From a checkpoint of a small transformer trained on Wikipedia.
Size: 10 layers, width 160.
Architecture: RMSNorm before each block, learned positions, no biases in attention or MLP, tied embeddings.
Training: a variant of Adam for these matrices, 107M tokens, 6513 steps.
Each number is 50 + 10 x the weight over the matrix's rms, rounded and kept within 0 to 99. Layers, rows and columns count from 0.

# q: layer 4 attention query, 160x160, rms 0.0938, rows 135-156, columns 0-159
# k: layer 4 attention key, 160x160, rms 0.0951, rows 135-155, columns 0-159
q135:42 42 46 63 54 50 31 35 43 56 47 51 41 58 52 62 58 42 38 50 48 44 45 40 44 62 57 55 56 53 53 55 45 49 58 52 56 59 60 63 57 46 52 53 49 47 53 52 54 54 50 50 48 45 49 44 43 67 40 59 45 51 46 62 52 43 44 57 47 49 47 51 57 42 57 41 43 49 52 46 52 57 49 51 37 54 49 50 47 48 58 54 38 46 56 51 50 55 51 40 46 53 44 53 44 41 52 70 51 53 53 43 55 59 54 51 51 46 41 46 62 38 61 58 39 53 64 44 56 46 61 54 49 55 50 56 57 50 67 44 57 61 37 64 51 41 49 59 50 60 52 54 43 52 49 46 49 52 53 45
k135:46 51 51 48 58 40 55 71 46 56 52 48 54 51 48 55 46 50 52 51 46 53 60 42 46 58 38 51 39 56 49 66 51 52 49 39 48 53 35 50 48 52 56 46 40 64 42 40 49 51 52 53 46 57 37 57 54 50 77 47 49 49 55 38 29 42 46 49 57 43 40 37 55 49 48 57 40 47 47 56 31 46 47 55 45 47 63 54 47 43 46 52 60 41 52 55 48 64 44 49 59 58 51 52 55 49 38 51 44 39 51 52 41 45 54 53 41 47 55 43 53 62 57 51 41 63 58 50 50 54 39 55 44 46 42 45 49 44 40 50 43 55 43 59 56 39 40 44 44 52 43 47 57 51 46 55 56 31 61 47
q136:52 50 58 49 46 52 52 42 53 63 53 48 42 62 53 51 45 51 55 49 52 48 42 69 34 52 46 47 44 47 57 56 52 64 50 56 47 60 60 45 55 54 49 47 60 40 57 51 47 49 60 39 55 54 59 52 42 47 59 56 59 44 54 60 58 43 54 59 47 50 58 56 53 48 53 51 61 57 52 52 58 55 62 49 60 40 43 51 52 45 53 44 52 47 51 47 53 48 64 43 47 61 57 27 50 46 65 48 57 48 52 50 56 59 50 51 57 44 60 50 61 65 58 59 46 55 42 46 43 58 48 45 55 51 51 47 49 53 57 56 58 41 41 45 45 54 55 51 52 41 51 42 47 45 47 51 49 48 33 55
k136:63 53 49 32 56 53 50 38 65 52 65 49 58 53 53 49 48 33 61 62 68 58 63 48 41 47 52 54 43 53 83 45 33 45 70 65 37 45 57 61 48 56 45 56 81 61 68 53 55 49 53 46 45 48 68 44 47 48 28 44 46 45 56 43 43 49 43 48 49 49 58 59 38 50 49 57 52 46 57 47 51 67 55 52 64 63 40 35 62 56 70 53 49 70 52 45 43 34 69 45 38 38 37 37 55 46 48 43 53 48 48 50 58 61 59 36 56 55 39 86 46 51 54 52 71 39 47 51 55 42 73 65 51 56 46 33 65 64 56 54 42 57 61 50 36 77 59 62 48 42 57 50 34 45 50 65 58 81 33 75
q137:45 62 53 60 43 48 56 54 53 64 50 43 45 48 56 46 57 49 38 56 60 47 57 41 53 50 54 55 47 59 54 42 50 57 44 59 51 54 55 51 56 29 40 55 55 53 47 51 48 25 45 55 42 45 49 37 48 58 46 51 58 58 37 40 61 48 53 46 47 55 46 46 74 33 56 57 32 50 60 40 45 48 49 47 50 46 60 58 48 56 42 65 40 53 53 52 61 48 48 47 48 51 52 47 50 54 46 53 55 49 49 51 44 64 43 53 56 57 43 54 38 44 48 48 48 38 41 44 38 64 35 55 55 43 50 50 54 49 57 52 51 51 51 48 35 45 41 54 50 42 44 57 54 54 52 49 46 66 49 53
k137:50 37 51 58 52 45 45 51 35 51 53 51 50 58 46 42 45 54 48 55 58 46 49 50 65 61 42 56 49 43 50 64 48 59 31 54 59 66 65 51 46 54 64 48 39 62 42 52 45 61 54 36 47 50 48 49 43 53 51 63 50 40 48 52 63 34 46 62 47 59 40 56 45 48 50 51 49 48 56 43 40 52 53 53 49 54 55 57 65 31 55 55 44 56 49 58 49 49 45 32 50 39 46 44 59 38 62 47 49 64 54 42 56 41 54 44 39 43 48 47 44 53 63 69 41 57 47 49 57 43 55 42 58 49 40 55 43 51 53 46 56 51 56 35 61 40 60 48 63 52 62 55 44 61 33 51 51 44 54 46
q138:41 50 46 53 50 49 50 57 39 48 47 49 47 45 51 54 52 48 44 51 53 45 55 41 57 54 51 47 62 59 48 44 52 38 53 45 55 47 43 51 47 53 61 47 44 55 48 42 46 56 46 58 47 46 42 45 57 48 42 51 45 48 41 40 38 56 56 48 52 55 38 40 43 40 45 50 45 44 44 48 47 53 47 47 46 50 59 50 48 52 53 53 40 50 43 53 46 51 43 63 53 46 37 58 47 55 48 55 48 53 44 50 45 46 51 48 46 46 43 48 46 43 43 47 42 42 59 54 48 45 50 53 48 56 54 58 49 46 52 44 47 53 53 52 57 43 53 52 53 53 53 49 51 56 49 48 56 47 54 42
k138:50 47 51 61 42 47 46 56 48 45 44 53 50 50 37 53 52 60 44 44 33 51 49 48 56 51 48 44 47 50 37 51 62 55 37 46 51 54 45 44 51 43 55 48 31 46 43 54 51 49 51 50 48 48 45 57 55 47 61 50 58 50 47 59 56 46 58 48 51 45 46 43 63 52 50 46 42 46 45 52 47 38 39 49 46 43 49 56 46 46 34 48 53 42 54 55 56 57 43 48 54 59 51 69 56 53 49 53 47 45 55 51 48 45 42 53 47 47 56 36 50 57 49 51 45 49 55 55 50 57 35 41 43 48 49 61 41 46 46 48 54 47 42 54 63 40 39 43 48 59 46 48 57 50 57 44 41 30 68 41
q139:34 44 54 72 56 68 58 42 37 50 52 50 41 65 50 38 60 48 62 42 65 39 44 49 50 52 35 40 46 55 54 54 46 53 47 63 51 54 54 55 54 39 57 45 32 37 61 38 43 43 36 42 41 41 58 40 37 52 57 49 55 49 43 51 57 49 56 44 38 35 47 36 40 47 68 52 41 48 43 49 39 42 44 55 61 46 63 47 59 56 54 47 59 56 45 36 52 50 51 50 51 55 66 52 46 55 51 36 73 57 59 54 55 53 51 61 57 45 49 44 58 48 58 59 51 51 38 48 45 56 38 47 34 39 44 50 48 51 66 51 81 49 47 59 39 35 57 56 64 49 33 46 61 49 38 47 47 39 57 47
k139:48 40 42 52 49 47 34 47 60 61 50 54 56 54 49 45 53 56 46 52 58 46 49 42 45 49 39 52 55 54 56 63 51 48 34 47 61 49 45 49 49 61 38 58 47 71 46 44 47 52 48 60 35 59 47 48 43 40 45 46 52 53 62 31 55 43 58 52 51 56 48 50 46 47 42 59 58 45 43 54 38 58 46 47 42 40 48 42 48 46 46 57 41 78 41 50 54 51 54 40 44 41 42 50 57 50 46 48 50 46 41 44 51 48 32 50 41 59 69 40 42 52 53 49 59 53 57 57 37 45 42 52 54 47 53 51 41 67 61 55 47 41 48 39 62 52 46 37 41 44 44 57 42 60 53 63 47 40 42 47
q140:49 55 36 51 51 53 31 51 50 55 51 46 46 38 51 49 51 42 40 60 47 56 49 46 51 48 50 46 41 48 47 52 47 48 51 59 45 50 57 56 52 55 39 46 60 51 52 46 55 67 46 49 53 53 42 62 38 57 46 51 48 42 49 55 53 51 52 45 48 51 44 50 56 55 55 40 48 57 54 50 47 53 51 41 47 39 65 56 46 46 52 48 46 49 46 56 47 39 63 49 52 53 42 49 58 48 38 55 48 62 49 42 51 54 54 37 49 47 35 61 40 44 41 46 46 43 61 46 54 51 56 47 54 50 54 55 58 41 61 42 46 57 50 43 55 51 45 54 54 67 45 57 48 48 54 50 60 55 47 54
k140:50 50 49 42 50 60 62 61 42 50 46 48 49 50 58 58 47 41 50 51 49 30 56 51 50 45 41 48 46 52 53 59 45 53 47 60 49 53 48 55 52 39 52 55 46 48 58 51 52 41 61 49 62 45 43 50 67 44 54 46 43 49 45 50 46 43 34 61 48 54 45 41 51 35 43 51 51 46 52 55 55 50 49 63 54 47 49 53 47 46 44 53 57 34 47 56 51 58 41 41 53 55 50 50 51 46 47 38 50 53 44 53 53 43 52 51 60 43 50 38 39 61 48 55 37 50 38 44 54 56 51 36 57 43 48 47 55 55 47 59 47 48 55 58 46 50 57 40 61 55 45 39 36 43 51 53 39 52 53 53
q141:65 49 47 46 50 50 53 52 59 49 58 52 46 42 42 57 48 52 57 49 41 47 50 54 35 46 60 49 43 43 53 56 39 57 54 61 48 53 60 44 57 51 40 53 56 43 51 49 53 49 50 44 53 61 58 53 42 50 65 51 54 54 62 60 57 53 54 56 46 37 51 56 55 44 42 48 54 59 58 49 56 49 62 52 49 46 56 44 38 48 52 55 58 52 59 56 56 37 60 51 41 58 62 46 53 45 53 48 53 52 56 42 44 52 54 49 50 50 49 50 46 62 49 52 55 44 39 49 40 63 52 53 43 45 55 43 47 38 51 57 51 47 53 41 48 57 46 51 44 55 44 48 55 49 49 48 53 53 46 56
k141:50 47 49 45 61 49 65 48 42 56 50 49 44 60 76 48 47 47 54 50 58 41 41 53 41 58 51 49 47 44 57 52 50 48 48 55 50 39 58 61 50 51 44 52 55 47 70 50 41 42 50 49 56 47 54 42 50 47 42 47 47 47 46 45 47 47 53 45 49 61 52 55 44 57 51 51 61 49 40 51 58 58 50 57 52 52 42 44 56 54 57 50 43 59 42 46 47 45 45 49 55 37 44 39 43 48 50 46 50 48 49 48 54 54 58 47 59 54 53 59 49 42 51 41 50 53 57 46 57 50 59 52 47 55 58 46 61 51 51 59 47 54 46 56 40 56 59 55 48 42 52 45 33 46 40 58 61 61 43 56
q142:46 43 40 53 55 58 46 51 58 62 49 53 45 59 47 67 44 50 30 58 64 42 49 48 43 63 59 49 55 49 55 46 57 49 63 60 63 55 77 56 65 47 53 59 58 47 44 62 53 41 49 47 23 57 45 28 56 49 36 58 55 56 44 51 45 46 61 74 58 59 48 45 67 38 53 54 67 59 31 38 57 42 52 39 40 33 57 47 32 35 55 66 44 58 55 56 48 41 56 44 46 53 46 48 46 43 41 64 57 48 61 40 33 57 36 42 55 45 43 54 45 52 55 64 33 36 52 43 40 55 39 61 38 56 70 54 48 41 51 43 55 49 57 64 53 35 47 53 62 42 60 51 48 62 43 41 52 47 46 45
k142:47 54 63 55 57 46 40 70 31 45 52 52 45 67 46 42 48 58 49 52 46 64 67 42 61 51 46 44 47 51 42 68 46 44 43 35 45 50 41 41 50 51 67 59 37 45 72 52 50 55 55 50 56 42 45 57 62 62 62 52 54 44 28 50 54 32 43 52 61 49 56 51 39 45 52 39 47 44 48 52 43 63 53 55 46 62 46 43 55 51 45 51 51 57 46 49 57 48 31 38 58 39 48 45 64 53 65 61 42 47 53 48 47 40 51 49 50 49 56 63 55 43 62 61 54 64 76 62 61 55 53 57 48 46 52 52 62 38 55 53 41 53 43 42 53 50 55 49 43 45 34 32 48 43 46 53 47 47 57 51
q143:53 48 54 54 49 47 57 57 60 51 53 52 42 59 54 45 42 41 56 46 52 51 46 52 42 54 48 52 43 46 50 57 54 56 49 51 50 54 60 54 51 53 51 55 53 41 50 57 57 48 49 38 50 57 52 43 52 53 59 50 62 50 53 55 58 56 47 51 49 45 52 65 54 52 50 53 51 50 52 52 58 47 57 56 53 51 51 40 44 44 44 51 53 54 52 49 47 52 47 41 46 56 61 52 40 44 58 46 54 43 51 48 51 51 46 49 54 53 52 47 66 59 51 49 53 51 38 53 46 56 51 52 47 43 55 46 49 50 51 55 61 42 45 48 48 55 51 49 50 42 57 44 47 47 48 50 50 52 53 53
k143:46 47 52 48 52 52 56 57 54 53 50 52 55 49 58 51 49 52 57 52 57 52 44 49 49 44 59 56 49 51 51 44 48 50 56 52 46 43 49 48 51 54 49 44 43 53 57 43 42 60 50 61 47 41 53 49 44 51 49 47 45 51 44 44 46 44 49 47 41 60 53 53 43 54 48 42 64 50 49 51 55 53 55 48 36 45 50 43 70 51 55 48 48 61 45 47 50 48 50 51 46 41 53 48 46 50 44 54 44 43 49 52 58 57 54 51 49 48 58 55 49 37 50 42 54 51 48 49 49 46 54 56 50 50 56 47 51 49 45 55 48 57 43 47 49 52 56 51 42 51 51 53 49 55 43 50 60 56 41 51
q144:44 64 57 45 52 55 56 37 54 54 53 42 47 47 57 65 44 46 50 45 55 55 40 35 38 47 64 49 43 41 44 45 50 60 67 57 47 52 59 46 51 64 65 54 60 49 39 56 42 59 55 49 41 54 57 38 44 50 47 49 54 43 45 47 55 43 52 51 41 56 56 41 54 60 45 43 44 48 45 58 57 53 38 48 56 46 47 51 58 39 51 57 43 39 51 59 59 49 59 49 43 59 62 49 56 51 57 49 52 52 49 52 55 64 47 53 35 46 48 56 58 45 50 41 54 37 64 54 47 42 39 52 51 53 62 43 45 49 45 42 47 49 49 68 48 61 20 53 37 62 49 48 43 39 61 53 39 45 52 59
k144:51 44 50 52 52 40 52 50 48 59 52 54 33 50 45 40 51 51 46 56 55 56 45 43 54 56 41 41 69 71 56 61 49 52 50 48 50 48 52 58 57 48 53 51 43 68 62 41 53 39 53 59 40 37 48 56 45 59 57 57 41 47 56 31 34 57 40 45 43 54 49 56 49 40 43 43 52 41 60 46 42 47 61 53 44 53 50 47 44 47 48 52 47 48 48 50 56 51 39 47 46 45 44 42 39 46 47 53 50 51 50 59 40 54 59 48 44 40 50 45 46 58 64 47 71 64 44 52 52 54 41 40 47 58 31 49 60 34 53 65 56 45 53 40 47 48 57 47 70 38 54 61 47 53 47 54 61 56 49 49
q145:50 40 45 51 44 68 55 51 39 47 47 54 57 38 51 52 51 57 56 43 54 48 54 51 60 47 38 54 44 44 45 56 52 54 55 46 47 44 44 49 51 40 44 42 47 59 53 49 45 27 44 50 46 61 48 50 49 32 59 47 47 47 45 48 37 46 53 43 39 47 50 50 38 51 47 48 52 43 53 39 54 49 42 46 53 51 34 50 58 61 51 49 58 41 48 45 56 39 57 44 57 41 63 49 49 52 53 48 51 51 47 64 53 42 55 45 47 46 52 52 43 41 64 64 63 52 46 47 64 52 39 59 45 46 27 50 42 57 47 49 50 53 51 48 55 40 45 48 60 53 42 45 58 47 47 65 41 44 49 48
k145:51 53 55 55 51 52 46 37 56 57 54 45 56 58 40 41 55 50 53 47 40 52 51 49 47 44 53 48 59 44 48 37 40 39 54 61 45 56 51 46 48 48 37 57 60 55 48 44 53 55 48 44 41 56 47 37 48 59 46 41 43 67 59 48 65 53 54 58 59 47 55 47 52 46 39 64 49 50 59 61 42 49 59 60 53 42 62 48 46 41 51 54 46 55 59 60 51 59 49 65 45 58 51 46 48 52 50 46 57 59 53 37 41 55 33 57 47 57 57 47 55 45 52 53 55 46 60 52 32 49 54 51 61 52 61 53 43 41 65 45 42 40 63 51 44 51 53 44 40 49 54 48 53 51 55 43 50 57 44 54
q146:52 54 38 62 47 63 46 37 55 50 55 53 65 31 44 59 42 61 50 52 46 51 46 49 56 44 62 49 47 64 59 53 53 46 61 54 50 28 70 53 54 51 57 43 47 45 41 51 51 49 45 65 39 43 49 51 54 50 50 70 48 54 60 60 50 32 54 51 53 58 47 54 55 40 43 50 68 56 53 54 48 43 52 57 41 47 41 65 44 56 44 44 48 49 54 50 62 47 59 57 37 49 53 50 54 42 44 55 54 62 57 57 51 41 44 37 56 55 44 70 40 46 47 49 58 39 48 53 53 60 43 52 56 52 55 40 54 57 63 44 47 55 60 57 52 34 48 54 55 59 51 62 55 65 45 41 62 50 53 42
k146:45 56 53 38 45 46 53 46 54 45 49 49 49 63 49 46 51 55 49 50 46 39 53 56 40 53 42 45 52 45 46 40 51 53 56 50 50 60 31 52 46 47 39 52 52 42 51 41 50 45 54 47 51 53 44 39 50 48 53 46 41 48 42 34 48 53 55 50 51 59 55 57 44 37 42 58 45 48 44 54 56 53 68 50 52 46 49 40 42 46 43 50 45 49 49 57 47 53 48 59 53 52 57 60 42 55 61 53 40 48 48 58 51 45 49 65 56 50 50 44 58 51 62 61 47 56 52 51 32 40 47 42 56 47 48 54 52 45 54 59 43 40 55 48 52 58 57 49 36 40 57 40 53 42 51 52 28 44 50 52
q147:53 53 57 55 52 55 58 46 67 56 52 53 54 63 55 42 38 55 44 45 54 52 49 52 49 54 45 56 42 48 48 55 60 58 53 46 39 52 68 48 46 43 55 50 51 43 47 58 52 37 67 44 39 53 55 48 59 45 46 44 57 56 47 54 51 53 48 49 51 50 55 49 47 53 49 49 57 49 43 51 45 46 49 46 54 55 44 50 51 45 48 47 55 54 53 51 50 50 42 35 51 56 54 51 47 48 55 46 56 42 56 51 50 54 43 51 57 50 56 51 63 63 56 57 46 51 36 51 48 55 49 49 54 43 46 43 50 55 46 50 57 45 42 51 48 48 55 50 49 35 57 47 52 51 44 47 44 47 52 46
k147:49 47 52 51 48 55 44 51 45 54 46 45 47 50 48 47 49 53 53 48 59 53 48 47 53 42 56 53 48 52 50 53 42 40 55 41 47 44 43 45 50 57 44 41 47 50 51 48 57 58 52 50 41 51 54 54 38 52 49 49 45 42 53 50 48 53 47 45 41 56 65 55 38 50 43 38 60 48 45 50 47 50 53 48 46 50 57 38 57 55 58 47 45 50 45 41 54 45 53 62 49 37 57 49 52 56 60 55 48 50 51 57 58 52 54 47 55 50 48 56 54 43 58 50 60 58 50 49 37 52 54 57 56 50 64 48 59 47 51 45 52 55 55 42 47 56 50 55 42 54 48 58 51 57 43 53 56 59 42 51
q148:37 50 61 72 52 59 53 60 41 47 48 38 34 38 55 57 40 33 58 45 52 44 51 42 40 63 44 42 48 63 38 61 45 62 56 60 53 53 36 43 44 60 53 56 58 70 42 32 50 60 41 41 51 45 56 54 47 47 56 53 61 38 30 50 48 54 48 47 37 30 42 33 60 52 57 38 39 45 32 37 67 43 53 51 60 62 54 41 48 54 49 53 44 51 39 64 56 51 45 45 60 59 51 52 40 47 65 46 46 52 57 55 66 41 59 50 48 36 56 45 61 64 46 48 63 56 48 41 53 51 43 60 58 43 40 44 54 44 46 47 51 54 47 46 52 58 42 55 40 64 41 32 56 41 56 50 38 53 46 52
k148:51 48 52 54 47 51 56 46 58 56 50 57 57 50 51 43 54 54 49 58 47 58 41 45 55 52 56 46 55 61 50 32 54 42 44 49 35 51 57 54 55 48 47 30 50 56 57 45 47 42 68 55 43 47 49 39 49 37 54 50 46 52 58 54 38 54 41 49 43 53 44 53 60 69 56 50 54 42 50 60 51 59 51 54 45 51 46 58 44 46 49 48 46 47 66 56 66 57 59 40 43 42 42 42 47 44 52 55 49 41 46 44 48 60 38 49 41 43 44 42 49 36 56 46 54 58 39 57 43 57 52 38 48 52 57 55 48 47 56 63 52 56 46 42 40 45 46 45 64 51 46 68 38 50 39 51 63 47 53 52
q149:55 62 63 46 52 44 53 45 63 52 31 51 63 56 57 48 45 57 45 61 40 54 48 43 51 49 49 46 50 46 51 46 58 60 56 42 45 50 57 45 46 44 57 59 58 57 33 44 54 56 50 54 54 40 51 56 47 59 52 51 42 56 49 60 60 47 52 50 52 56 57 50 38 64 47 37 40 47 30 60 54 42 40 53 50 50 43 63 57 52 46 49 49 29 54 51 51 62 41 44 50 62 41 48 49 41 55 48 44 54 48 51 64 36 46 45 54 48 48 50 55 50 51 51 47 59 56 43 55 41 49 54 62 47 40 50 45 54 53 42 33 53 50 51 55 61 45 40 37 57 61 60 49 51 57 42 43 54 50 49
k149:44 47 40 46 46 50 55 43 46 59 62 39 44 43 45 47 43 52 45 59 48 41 41 52 51 41 42 47 67 62 51 48 40 42 57 41 50 57 47 45 49 47 43 47 57 53 54 47 55 48 61 49 45 58 55 55 48 41 58 49 49 41 57 48 47 57 28 50 41 51 44 55 47 55 60 54 57 49 61 44 58 54 57 45 42 55 50 52 38 60 57 53 53 35 46 41 53 52 48 60 44 60 60 48 52 50 49 55 45 56 57 50 53 54 57 54 56 37 45 42 59 51 71 64 61 59 48 55 45 47 48 49 56 52 53 43 51 46 50 44 57 55 53 47 41 48 42 59 64 49 44 56 50 57 50 49 61 48 52 47
q150:41 67 53 38 49 28 54 46 65 47 46 47 51 57 50 29 47 50 49 59 51 63 46 42 64 45 49 32 54 39 42 35 52 52 53 45 44 52 58 44 31 50 64 57 39 45 27 32 61 53 44 49 51 44 45 45 59 55 47 46 50 49 55 44 38 65 55 46 61 48 43 48 56 72 64 49 33 49 44 60 48 40 42 44 50 49 48 56 59 49 39 52 45 51 48 46 50 48 45 49 65 61 51 47 53 42 51 45 43 45 48 54 52 42 47 46 56 59 42 38 45 49 41 40 62 51 57 56 45 32 47 46 40 45 57 59 45 50 39 42 40 49 49 56 54 60 59 46 42 38 66 56 42 49 51 47 60 37 50 49
k150:56 28 44 53 43 49 46 49 37 47 53 47 41 42 42 46 54 46 48 58 51 56 48 46 67 31 67 46 66 53 53 62 53 50 57 45 52 49 44 52 59 55 46 50 51 55 61 56 52 48 60 50 46 48 46 56 54 56 58 55 63 40 43 49 55 50 36 56 29 56 48 63 44 48 56 55 55 52 53 38 53 52 49 40 41 52 40 51 46 59 50 51 50 35 48 46 59 49 51 52 42 51 55 52 58 51 53 41 60 66 52 54 65 56 57 49 52 46 52 53 43 66 52 63 60 44 43 54 53 54 55 49 48 48 47 47 52 60 55 42 53 45 44 38 61 40 45 48 64 53 46 67 57 54 57 54 47 51 56 46
q151:58 57 52 50 45 54 48 39 67 48 58 42 51 29 44 66 38 46 63 57 37 59 46 45 43 42 59 41 37 46 44 57 47 68 68 67 48 45 63 50 55 67 47 56 57 45 45 44 45 60 62 35 42 50 54 59 43 53 54 54 58 56 61 62 63 45 41 50 44 37 55 65 52 49 35 47 57 54 59 59 63 39 67 50 47 52 57 60 46 42 42 54 56 49 64 56 65 53 60 41 45 62 56 46 57 43 57 50 45 63 51 43 49 45 52 43 50 52 46 45 45 67 31 47 65 49 39 58 43 56 52 39 59 47 57 36 55 50 44 41 47 45 49 36 51 62 35 53 45 64 43 51 53 49 58 57 55 52 41 56
k151:56 44 52 44 52 55 70 58 47 56 48 55 42 62 61 34 48 53 53 52 56 27 38 51 32 56 61 38 50 46 62 49 46 35 51 57 37 42 61 56 49 54 43 41 60 53 73 33 41 42 51 55 51 40 50 30 46 37 47 45 30 46 47 46 34 58 53 39 39 60 46 60 44 45 51 49 51 47 38 46 56 53 56 49 59 53 41 44 56 59 63 48 46 48 47 54 51 41 43 54 49 50 49 42 35 43 57 42 56 45 50 57 50 50 57 45 59 41 43 63 51 45 61 48 43 57 44 49 47 52 54 44 48 50 48 44 58 39 51 66 54 48 44 52 32 60 57 56 55 38 54 52 31 46 49 58 57 62 43 51
q152:52 63 52 36 42 48 58 56 46 52 56 48 55 40 51 52 51 55 51 62 52 44 52 48 45 60 60 62 49 63 58 46 57 40 36 50 55 48 46 38 47 56 46 56 55 52 36 51 67 42 48 58 54 48 49 49 67 50 42 52 50 50 48 43 57 47 63 47 58 55 40 38 53 50 42 56 47 48 44 54 40 48 52 51 43 52 72 56 51 55 47 50 41 53 42 55 32 54 51 75 51 44 44 49 57 48 46 49 55 55 60 55 51 54 45 45 53 51 53 54 42 50 34 46 45 30 55 57 40 57 37 59 45 51 67 52 45 40 42 51 45 50 65 44 51 53 50 44 54 45 59 49 48 59 52 48 50 54 52 46
k152:46 54 37 49 32 42 44 41 50 38 45 51 55 51 48 54 56 57 53 53 49 51 48 55 57 58 53 46 52 49 51 51 55 73 48 52 55 59 61 49 46 43 62 46 42 41 54 62 52 54 61 42 50 52 52 52 46 51 37 56 64 40 40 51 63 53 53 52 47 57 47 52 59 59 57 45 46 47 53 45 58 57 60 48 50 47 34 52 60 51 54 48 50 39 45 44 65 39 56 39 46 45 46 50 48 41 50 53 40 52 66 66 57 39 47 51 39 36 50 56 47 56 59 54 49 46 45 52 61 54 50 44 57 50 45 58 57 51 57 48 52 48 51 43 56 55 53 52 62 52 49 58 46 51 45 44 41 56 51 45
q153:52 47 63 63 56 43 52 50 41 60 44 45 54 47 49 58 39 50 38 54 52 53 46 47 40 54 55 45 64 57 62 32 52 57 61 51 60 44 57 44 43 62 49 50 65 44 49 47 46 50 46 60 42 41 46 51 55 60 51 48 38 60 43 59 69 52 56 56 56 59 44 50 47 34 33 39 62 58 21 55 46 49 53 51 48 51 55 41 37 62 42 47 40 52 33 61 45 42 49 65 41 57 67 54 63 50 66 69 45 45 59 55 54 54 59 44 52 48 58 52 62 49 49 37 54 48 41 53 47 58 46 73 46 68 64 42 56 48 54 52 50 40 49 42 42 46 35 52 49 39 42 48 48 52 49 32 40 37 45 55
k153:49 59 41 36 50 47 49 42 60 52 52 54 57 52 65 55 48 60 39 56 61 50 65 59 47 47 46 53 60 63 44 59 52 56 47 45 45 42 48 55 58 53 38 30 45 53 62 53 46 40 48 48 43 54 54 49 56 45 48 54 55 60 44 27 38 45 44 45 50 53 46 51 67 68 53 62 58 49 49 47 52 48 51 49 41 56 45 60 43 45 44 38 56 51 55 47 47 47 62 47 57 65 49 52 49 58 38 55 46 44 40 59 39 47 45 47 46 54 45 47 45 54 52 47 43 56 45 49 42 44 38 42 66 47 43 57 57 46 48 45 52 61 43 52 36 47 40 60 46 50 65 57 53 61 46 47 46 49 58 58
q154:46 53 46 50 50 49 51 48 44 42 44 49 53 39 45 55 54 46 44 51 48 47 54 33 54 48 56 49 56 60 50 39 49 40 57 47 54 43 46 55 49 53 54 50 46 55 40 48 48 56 44 60 48 38 45 47 56 54 42 51 41 54 45 47 47 52 49 47 55 53 39 41 49 44 41 48 42 47 46 46 44 51 47 52 41 59 58 53 49 52 48 54 41 53 45 53 53 53 43 63 45 42 41 60 52 53 42 51 48 54 45 50 45 49 53 51 44 54 43 55 42 40 43 41 45 44 59 58 51 47 52 53 50 55 54 56 55 48 50 44 42 54 53 60 52 43 45 48 47 58 51 54 51 55 52 49 58 53 57 48
k154:48 45 51 61 48 44 48 59 41 46 45 52 43 50 45 53 50 62 37 41 38 46 37 50 56 56 44 47 51 51 40 56 61 56 34 38 57 57 44 45 52 42 59 44 31 46 47 51 44 48 48 50 50 50 39 59 53 44 68 53 56 50 46 49 48 49 61 49 50 46 40 41 62 44 56 46 41 48 40 51 47 41 45 49 45 42 54 60 44 44 35 46 53 39 50 56 54 55 37 48 58 63 54 74 49 50 48 53 44 47 58 50 43 41 43 58 47 43 53 30 52 50 57 51 40 58 52 55 51 56 34 44 53 47 39 61 41 38 47 51 57 43 44 46 59 34 46 43 51 53 55 49 60 52 49 41 42 21 67 34
q155:62 63 60 53 57 41 57 48 56 58 45 50 59 45 55 45 36 48 42 52 44 60 46 46 45 50 64 38 55 43 47 41 51 57 64 51 50 41 61 42 46 58 52 58 65 41 43 47 46 53 60 52 43 44 47 50 50 60 53 54 40 53 52 62 64 50 49 52 53 55 47 59 54 46 33 45 47 50 31 64 52 47 53 45 48 53 45 48 40 47 37 48 35 44 37 60 49 39 51 59 54 60 55 50 69 44 62 65 45 50 58 58 58 55 53 42 54 57 48 45 55 57 37 40 53 49 46 61 38 54 50 57 52 65 65 46 56 49 50 41 39 43 46 35 45 58 27 53 37 38 52 58 46 46 55 42 47 45 42 53
k155:56 50 43 36 45 47 56 54 56 56 56 50 42 53 62 55 47 42 45 56 62 42 64 54 40 42 49 47 60 60 52 53 49 48 56 49 50 40 57 59 59 54 36 31 49 54 69 49 45 50 46 52 55 41 48 55 58 44 47 51 54 51 45 40 36 62 43 48 39 53 47 50 57 60 50 48 57 49 46 46 62 43 46 48 50 55 44 58 48 49 56 43 53 34 54 42 44 50 49 62 46 66 54 47 45 56 48 44 46 48 38 63 44 53 62 44 56 56 43 54 46 67 44 50 49 54 42 40 48 39 53 37 55 47 45 47 57 41 46 46 58 51 46 48 27 45 41 62 55 54 64 55 48 55 52 50 51 59 56 57
q156:51 65 41 51 51 45 43 41 64 40 54 52 44 52 55 35 46 57 57 49 40 49 51 56 61 38 46 45 36 51 51 55 52 57 50 42 42 48 59 56 55 54 70 51 43 39 46 54 53 52 54 53 52 35 51 42 46 56 54 54 53 53 63 49 65 50 42 34 52 50 67 48 53 59 44 51 44 53 60 65 42 40 49 63 53 50 56 69 52 47 35 41 67 46 62 42 53 62 48 41 41 52 49 49 46 43 40 34 55 64 46 50 55 41 48 60 54 61 38 51 46 52 40 47 49 46 45 54 44 54 52 39 64 39 56 47 46 56 56 51 47 48 58 48 52 50 55 54 46 55 52 56 50 54 53 40 58 50 51 50